From a checkpoint of a small transformer trained on Wikipedia.
Architecture: no biases in attention or MLP, local attention windows, gated attention.
Training: a variant of Muon for these matrices, 105M tokens, 6391 steps.
Each number is 128 + 32 x the weight over its row's rms, rounded and kept within 0 to 255. Layers, rows and columns count from 0. Numbers have three digits each. The size before them is the row's rms in percent of the matrix's.

# layer 4 MLP down (transposed), 384x96, rms 0.274, rows 285-318, columns 0-95
052:156131172093172081102140152121176117132149117160123072130129194128178171143168122127173190152155169146125075086141085174126122156087154160211204097170168125117182151138082161136100171089146084111131076139129110107090110127157140138142121125095175164144158155124112126089106128097140098100
022:180118091146133180124108113144099154113125124180107145118110128186066094127094154157099131117135099138101082133167100141119117147174114130127147096093124116122149101162040105121159041150100079159127155155089134051089154159091130075147153154176129078122137143158119111191096138200100090129
125:094116101076117135090128088175160097164175112118150085166121098138119132148145143167159083114096144132074110107075130118085086143097142112111168065157107155149099140106087139157152160119086170178199221150140105136100111177139125104070193127145115171160145147110102151144149154175177132140
053:106110139173143139142114160101159117158146150182100111123107166122173120120158142150068096154130107180184137152108176182144147123181164118152145142128096077129146089123114137078105115147170143138132100121114133143129071131145142128130035115171150187208071101111109139098089170158217147096
039:085129112171119141166119096156130152132140136162211200156098117107131101133141149152166127079166110146076115119149138163132148123161075147141152150084125186181150124089140135146156110154173135101123171139163104140142119123115119072148117192075123115135098159136100097165069223107136056173
032:094050162106154139114150132159157096121153168144121098153149177103078124148198093163102124086147080092139163156106106131186139174166114092113142137156086159121138143171092098141119139122016082078172117096139092114099085088158094092160148099142169154137139130139176133166165113146149124122
020:135215091100086124149139153196148150148146088112122135092115167054112125130129135130144064192112089105097164088105064107174136163152135090117121162101138129103113147101140158147171249115085104120146166112143142154150136116117145112135128157162099140134129089192113147111096164165129117158
070:145189137155143126148096128148131147087166106117145096082086179175164142119123157122126139145108103204087029119093068111138135113205114141121178126129166159142126198116149171116149130115103121103074151114059112156117153130126122123127193161119094078148082156115115090166137093107161100114
168:178211100110102179113164162139102081183115092160146124107181163142111126122150145185178151104161133127106141089170076106121136130154117109114149133142086163127144123165164135132103139171126118177138117134110135112081127099151079106087087104193061130126101124084081086078089102189179133095
119:151196099070126105124130138121167082141131086138154097134159143148125134100154122105198154150073111113050118121138103169163131106145100025131104128125102124174168066158116083158108167142148165108137158088100119166102147167126116139097131109152155171117144132070186163119117090163143149196
012:173181108102110094114140180131090166130151148148067167096148104148166088119157078127108109072078100106181199160132099139149119157171137097113107121149194144120111131141122118131109153178072170148139146118156114131158107101188197120189197092149102112135184136147139150135131105075110114168
186:126168098103131200121118185147128104150156101133105089150150149110125075171134161167189124096145132167078108095126115160178132158112111124177148097185077128151122147110109152126077160151112128124076162138147111143104087084151088099150132189140074124159151204075131150110151178205153152114
036:092142087100081218175065128186151081158089112096095135157115105134140131153109095169135140153100127185173118111112167155122118170091144101137112172115119123130103098093107128238150105146112137140170132122069086180124127095162122159144111170154162104121171137116106097160145127152108190118
045:133134105156100183130092173179094160150164127146121145138053126119166084144141124142121147149148088122074083123129085139139133104178174155135134134140092118086104078149177149129123116097111220174161133157137122162115142151097040148164168073145125117152123122064145122118101178132169187171
178:172146104120104165148187199115157062154144117148141083110165149110157133149091156146192124128136141114099090133141100202064151127183118113172183189161113205104120122118130151159087183155093140100105125108137126155123108100103082094110131176158147146176097163123128095141094112177147114096
186:119152079092118136142129117166096096137106103161170082172112150155151126169097114084174147122135119102090030064117027206099125132181143142150154124164138144114153132065115141106116117141112165126130157116183133181093104116130105150155128176122083086146118126132120098103120157133191173115
013:082127156178136138101117151166076055161112106080100112126111142104088076073130122111119130141100105093089156102153117108132048187175144120171143131174087124163101128151078091144106078103112074169175137130119163162100134101165088114147111098131165117117132172123113071088128119137133069061
020:134139143109132090096143163159150145140140123078151152117091140087085100156147100090171135154132077079155122054092130146083094146188132112113126139126072098164100118129149122077125170095136157142148158106167161147116079149180130174103102119045083102120182188135117102187098167168117188126
160:103153147179128133151114129163132130124138072094116108108114164115138141120109129054199127105079110151070105106152030163139135171143131173153162145172188128169200146128147122161116120130072162113160103123083177154156125139112104151152130122123145092122081167089123129131126134191187165188
031:124157144149101108122174166157129111096140134152179123096178141150171084112193086161083183149123108114171102104055118190140090148099116106135107110115132109146114077150138161156160175135128112150142130112046207109137103107142129087086101062091138123087145098133102133187128110174146163173
172:163125133098159150145155148104136110155107123165099103124131143078126115080134126112167139154181118115101074063114060155114167137105171099153194180161124167161152148118092103136167156158122111151129109138089149206122073088134099149154153176158210117177113149153153104143097127154132108215
178:121167140143121180136180142151110131116166128132177090124118167134141104112151120109128176135077096132056069093164092132119117114162199101150192119170131138107130076138111202181153112127147176117171116130120119148116144113182137099126165147156131114156074123068139094152118137150215156199
119:123166085108116175141091155131135076157111117132140160089166182186172085145086159103130140180128145128112056054104101145098160148130073096116142088138195133115128150141133147174127145078163127071158098140064136149148105100128130163129181163150155120133117171076113113134122141171193103176
056:135144118104133208135075105092153096152109117179130107191116121140127168161082129135093149131117071155134176103141081189123117153144156123172071116157185119145164131129124145144152165149119122087227152134138125094155114128164118191110115126149120134169168138127146169179179109137166186191
039:109146179127124182125135111157172148143107118183087112102107159146142191093109173151166132139138092105144106176099115121093093163137134150011090115139093106170110075107106111119211161170123101093166072156110123139099120101134161184148119180149128152200100136151137154145144164117134139134
200:140164128165103181171105156133099138088129114162157134154092131187125116138107132149128115144073162087142100079117063138081140134125128085135111135170182122107131122089167180131155128140155164135159139091024177175146120107160042152079138110146118117123106146107110122139099101145212174099
049:163188149127112117113083146136112094136088109138073133149113081145142115135091140127155122058089106122114145141105076141062107193138166170140133127173137080131090114083145108118032157106055152140116187073129115094148116137196125136142145146105079143160145140108071135116067149169128125126
020:159112074123160096129104105136063153202089118148139099099170128094169139076128102119130167135126103101080096125145124125096126159125091125119145150191131149115148128147100120068137058132081137119125112116061113150150061123156118100108140081174128136132172095185145142065060152123102066184
146:158222099178112150117151107138105106141134148087119050133128138126147147130112104096124100092121090118105088096104067149118165196160145093149140072125090128165164101168092180160110179156126091090105115126096098186058104089093074128128128137099150153157142129107093151156070155130161100146
173:141170050131104117126156141103103087144112125160118062146148118121089055123171131125134118109194171122110104093164042163151157104124078089168165148204106109082143181067131104121124171172163107156133118150133162159202114123129112129151100163145178130143160131088116155117109117130135162120
031:201169071154171139123112122137072110138074115138153144132091157131154131103117109094099087193137108079104069127170186176152084119138134092129165116121104161139145166122150153123085149094183140107109146117101136162110088112159098081134157098064082155142147149131127093186152060114180159166
053:068095171083141135094141131094212151143153145087150177113116135162084131102106218098142154158097097088138095098107072162135132089114133085118156106167097067119133115080087096131105168085070162080111182121131119133109111117140130094132097119142130125113160130102124087102086116109203167133
035:176115120089094121157044094109116040136158159107127130185065117170142138155137176120112100115171097172113118122152110104188149154151123130094085111172099170142213098130133133114193104144125148110058161119096115091164155108139130153153126110117118102120128125123127128176098121172173125194
167:114168150200116182106158136160073138105133172146164154160126144141126124140105131156167123129086124108102106065135047140111105114172146134154184164153218140140141114097126191155071184137130148071159162155124171179115110158162085093117170165145131149136132167103158137101110140169173134107
# layer 4 MLP up, 384x96, rms 0.5, rows 286-319, columns 0-95
068:117063121130157112136116143168136103094105173082144084157165124103154135110156041128140123136157143154122223155179212081159140060157170142093147194083113167090113127096155118106144143151121124148117119144123066135132175159110142107119149117071083130156126134145142137124147111143179168087
113:094098163102125185177109128139158149135125098148155122124146088175077159166161164091137124124123075113109156163078143129169069181119149151129091086170067126102163160101126190109101070113155093165163101069074121108082098200143134103132153149102111111162088071095143146094147122112111151132
089:136078127165163115128161103153112131170097093109099081158076113132109167129084151079116137111124231099156220145110110106168144136150186122072106088160078120073160158111140120145114176139190101174135132135134106153116152125141158109146113090126088115117142064153129169102167102128082110156
096:120104115116106126065110123100146098066148118191147088129127097107147125176099165135124087141171167113134168157112153131193150133101127157154076141108132082142144150153165065094149086133108180098159137111067143132154139092079099154209073130165126112086083108155099120173154131084178128073
121:180097117149093128134168137123123122130129167104079121096204118193133162106115084144114094132095136104123138147099205090187139068144143183173120163115165129129127152121105047093167163143157140156122060102152142121191140145096135112122170059086147123152136128122162156161150108128149062148
078:092057154207156118181102086142118120090113153106156098115161100145092134209148159141080109133137149118170142170114150065160132141175103147133094200123131124170158061158162128181122121069109072120148134109186135151169153087153166138108128149153126087097128118165114128113149148101172124109
108:076112062153140150118165102097131136101146160087225147129199113102125163143138127108111119148125136101155142139157203171174119102154098095091053179141072154100153139126121113141151163144136104135177106122146090078159154126124134153139152173177121187094094143171154109076172146142145147100
085:183118183103128070108139177077102142151098095154135078087157109140130167135132124092131177179124148098163135103084163089113145181169154174135142092126131093099165122158153154148149128168092069119182109155116131158079163151154111134136099035118144162108101042103125112094114149138156144093
079:141133137085113107134061109101185196117166168118118183124073150141115150084123205140132070094120092114180181116158125122137172125134191116112071130101111169103095105079143128142108101128118102046118123121144127129185201131180148115105118146107111174103137076097140119134132110132103125077
105:078109093141148106081135170158098179083130137146151158146109054137073202124109115121125168099108120151125154150144113093163151114137108115146090090097122131110118105106148102131047177114111081127087153167184061122116114161132131145075076063098112144159125117068081096085145150095118087120
084:068171194126160157101132160158069148096134154112118150136175089142162156180144145123124123073120172103148105156132171073111192132206121130071096104113135129141185123184086064180131101093190111144172126122114151103110095090130107124119100165153163126137100169147153138150139112157076118137
129:139158127095087087135153147176140114120182178109106197153116150094151128131139088129082118098134164119124181105113194149147077158102103146149114096068055076086152176146156106151179132070112109117188117117165118138137149124151184157121093157065136109105098141184120116177139169133140126082
108:084149141111127113111127101079086137128092193132148065140128114100124191080087187126140118134156150134153160166088224100104136176132162133146151122149152134104149131129144140055114085184085184134123122177173111089135087103076184102130068105094114129142105118130108137132141089133140066155
081:117123122176099184110127115129091143145091141154123180107100130123194126154124171128118124077119149134114117203154164098102160063151151127098072177088155122131127150188085118191108092162170178116173166104184153141144129100175087135161097097139154076172132188116150116118188107120122128099
080:140124157106122131126122130151098156113107112158133139123177162138157142196170104094083117062143100122104130053062146111117140058104117113175102107155172118160153182189139111089109106058122162114077143129107148171123107148100097111161102191082081165103139142176103117112148176070122161143
102:086120121124151171114172138117119200085140192104167139125104160120172178168078133197090106090137182116110138086101170124109149102126085126128104137138088163144092176201130110093113083134173128162125158061101131152122143168095148134178065062095134158106129110144094126109109141140132165095
095:140106095049151110184131168116166140114102163096144114061142126144189056164167096131163157103160124141112131111118166201135101151106144174129023110058161122138114116160097106140089100101139135112083095156135153117123096134098162148163119050120125094119150147107140140154162096117117123095
085:191109127078134071171141139142114061160137148150111144108159155162141141199133144160160116107117084162172140116192167097147124118096111138101105159085168115164135087115175114075102143135081155157154115127101110154160103199132104209106161130082126156086040142118126110154113109143146160125
105:130128153109152081112089094138068162121101178103068129135112086140200104161120121148107117098125125123114161192144087136125157113161118151134096097054076138113035101156146152096123061071128162121088108138216128099108111202120118159171109148113136102154149123131088167128137119139133144134
091:116053145139166099089108131093168069108108147151144144139127115137119139161110109125147118109122102065147095108076157061116124210149128126113152151138089131139121077141057104147179188111130113173079093088094107163085117059138140152158129105089139101146136112075144154173153208144125108117
092:112081117073114091129145088112093106100155161122173138185115137141101169128172099142184166168116080134132186118163152080112088078138105113109188147109126158114061139147180140132155151071178111138122128126115152112162171101077106142115124161156151119153166114097138167026167121120135177148
057:121146191117089141102167170083144153122091165135127132147168099170072114159151129113135152197151121161126113118076155117138142189109144102140084108154168137089158143111170162148074161082168048108169107107087120136137146168151096204141121167083100110138098089130113110103193089123084113159
125:105068102113153099203094136186143205129110122111131136151129190108125120076144142061129119150106132146117122127105195071113113118151164106168081118119153130071116117147159120128107141086113165118112222124153173119158149105129119123096104076114152131162133094136154185098110117050110127073
117:137116166133143040135124167126138071153135133184155129142111090149099132106130095129113166074148107151154152184090112087124129125158084157039134129095104139117118133125134064116121119106144134090148126140153115173156128132132093150137105024108119135103125069081112071096134162052109184093
077:124138126135088139116116128129214117075099132128167167141169060085131124154112121121130120107182085118166178126146092089182183096175145111122093136135096129079163101159171152086122098115122153097148090115089142175186079153141121084126125097102150070053101134111101158111182163174127102131
092:132074174112148101102111158117103146108145094173170116122122122097167090110088088113091119173127125130133068132177175109103101151084165127139042120137125152136139072125108136047161095101119110171098200142076070092164084140124130119128102085131089137086097178134124147175078082111127149115
096:107165116194129075156220127117080144105080132115125186133106072151134173190132103110126088147123196168132125119120206147157119167187122092100097163091130144163120068185124090112119129118119179137091178093130114089107127114100162104143132109116109147116114102136144154140079140139111142067
110:136115135097097151127125069105136122131175082062073102178138092108133116128150085166110140056136125107130120146152124088128125182154115150167079113101103112168083095141210077163119146107131114124096111111074190097152092174139105212151159117116126175129142187141118181177106107121153129127
094:108092127143108101174127157110156150131085139137218155122095066137108111130086114142085139145168100120074119126158132147094160091135096097105082133148059076115138083112121097126105159109106134138139197142129127129113193164131135146143146050156136173162095155171069062148108069083114098124
132:076025154168106099128125150107179172161126138131092068055119140156131137115154145091097065093126162179165161160087158149173143121158118138135120182139114131135107162170146128127180140179105148096146135131103055093130109167180109116165146093123121143112049102159147121107142130102144118110
110:054082167166164162144125117144108183106093174165154142153118105161113165118122157090154144129162139118162154106122138139131112167159125161103041078126075125135130137106069116122167166085150083169109080138089122137148178104110135161135142092117136148163189021110088116137177120132126113153
114:110132157168082034179094128102141133099100141146108134110117047125139146125130091099115073157129140103122129141095183089163078164145133157123115122088181165164114067111128103137126115178119161140106127121200137096122134123078112085125138156136085180141105131099098154128103129092123106018
067:120120135158096135118098106099139177139133140093100125147176099110090152165159097088150157141102173147086122082105142087106089119113141187052155116178153173088077128088139093162115182089139133085128145141168101191145161172172136166153184093106122071107102107126109189171172104142083111119
109:115096097099155108085182157109121108095093164085161126138162201106124161113114131069092156138075127106157132170131126109135167096088148113136075097137150132102198130092151112183165107057152086072141134095132097105138103174136160149143105064058181161142118163141121139154086141171143129099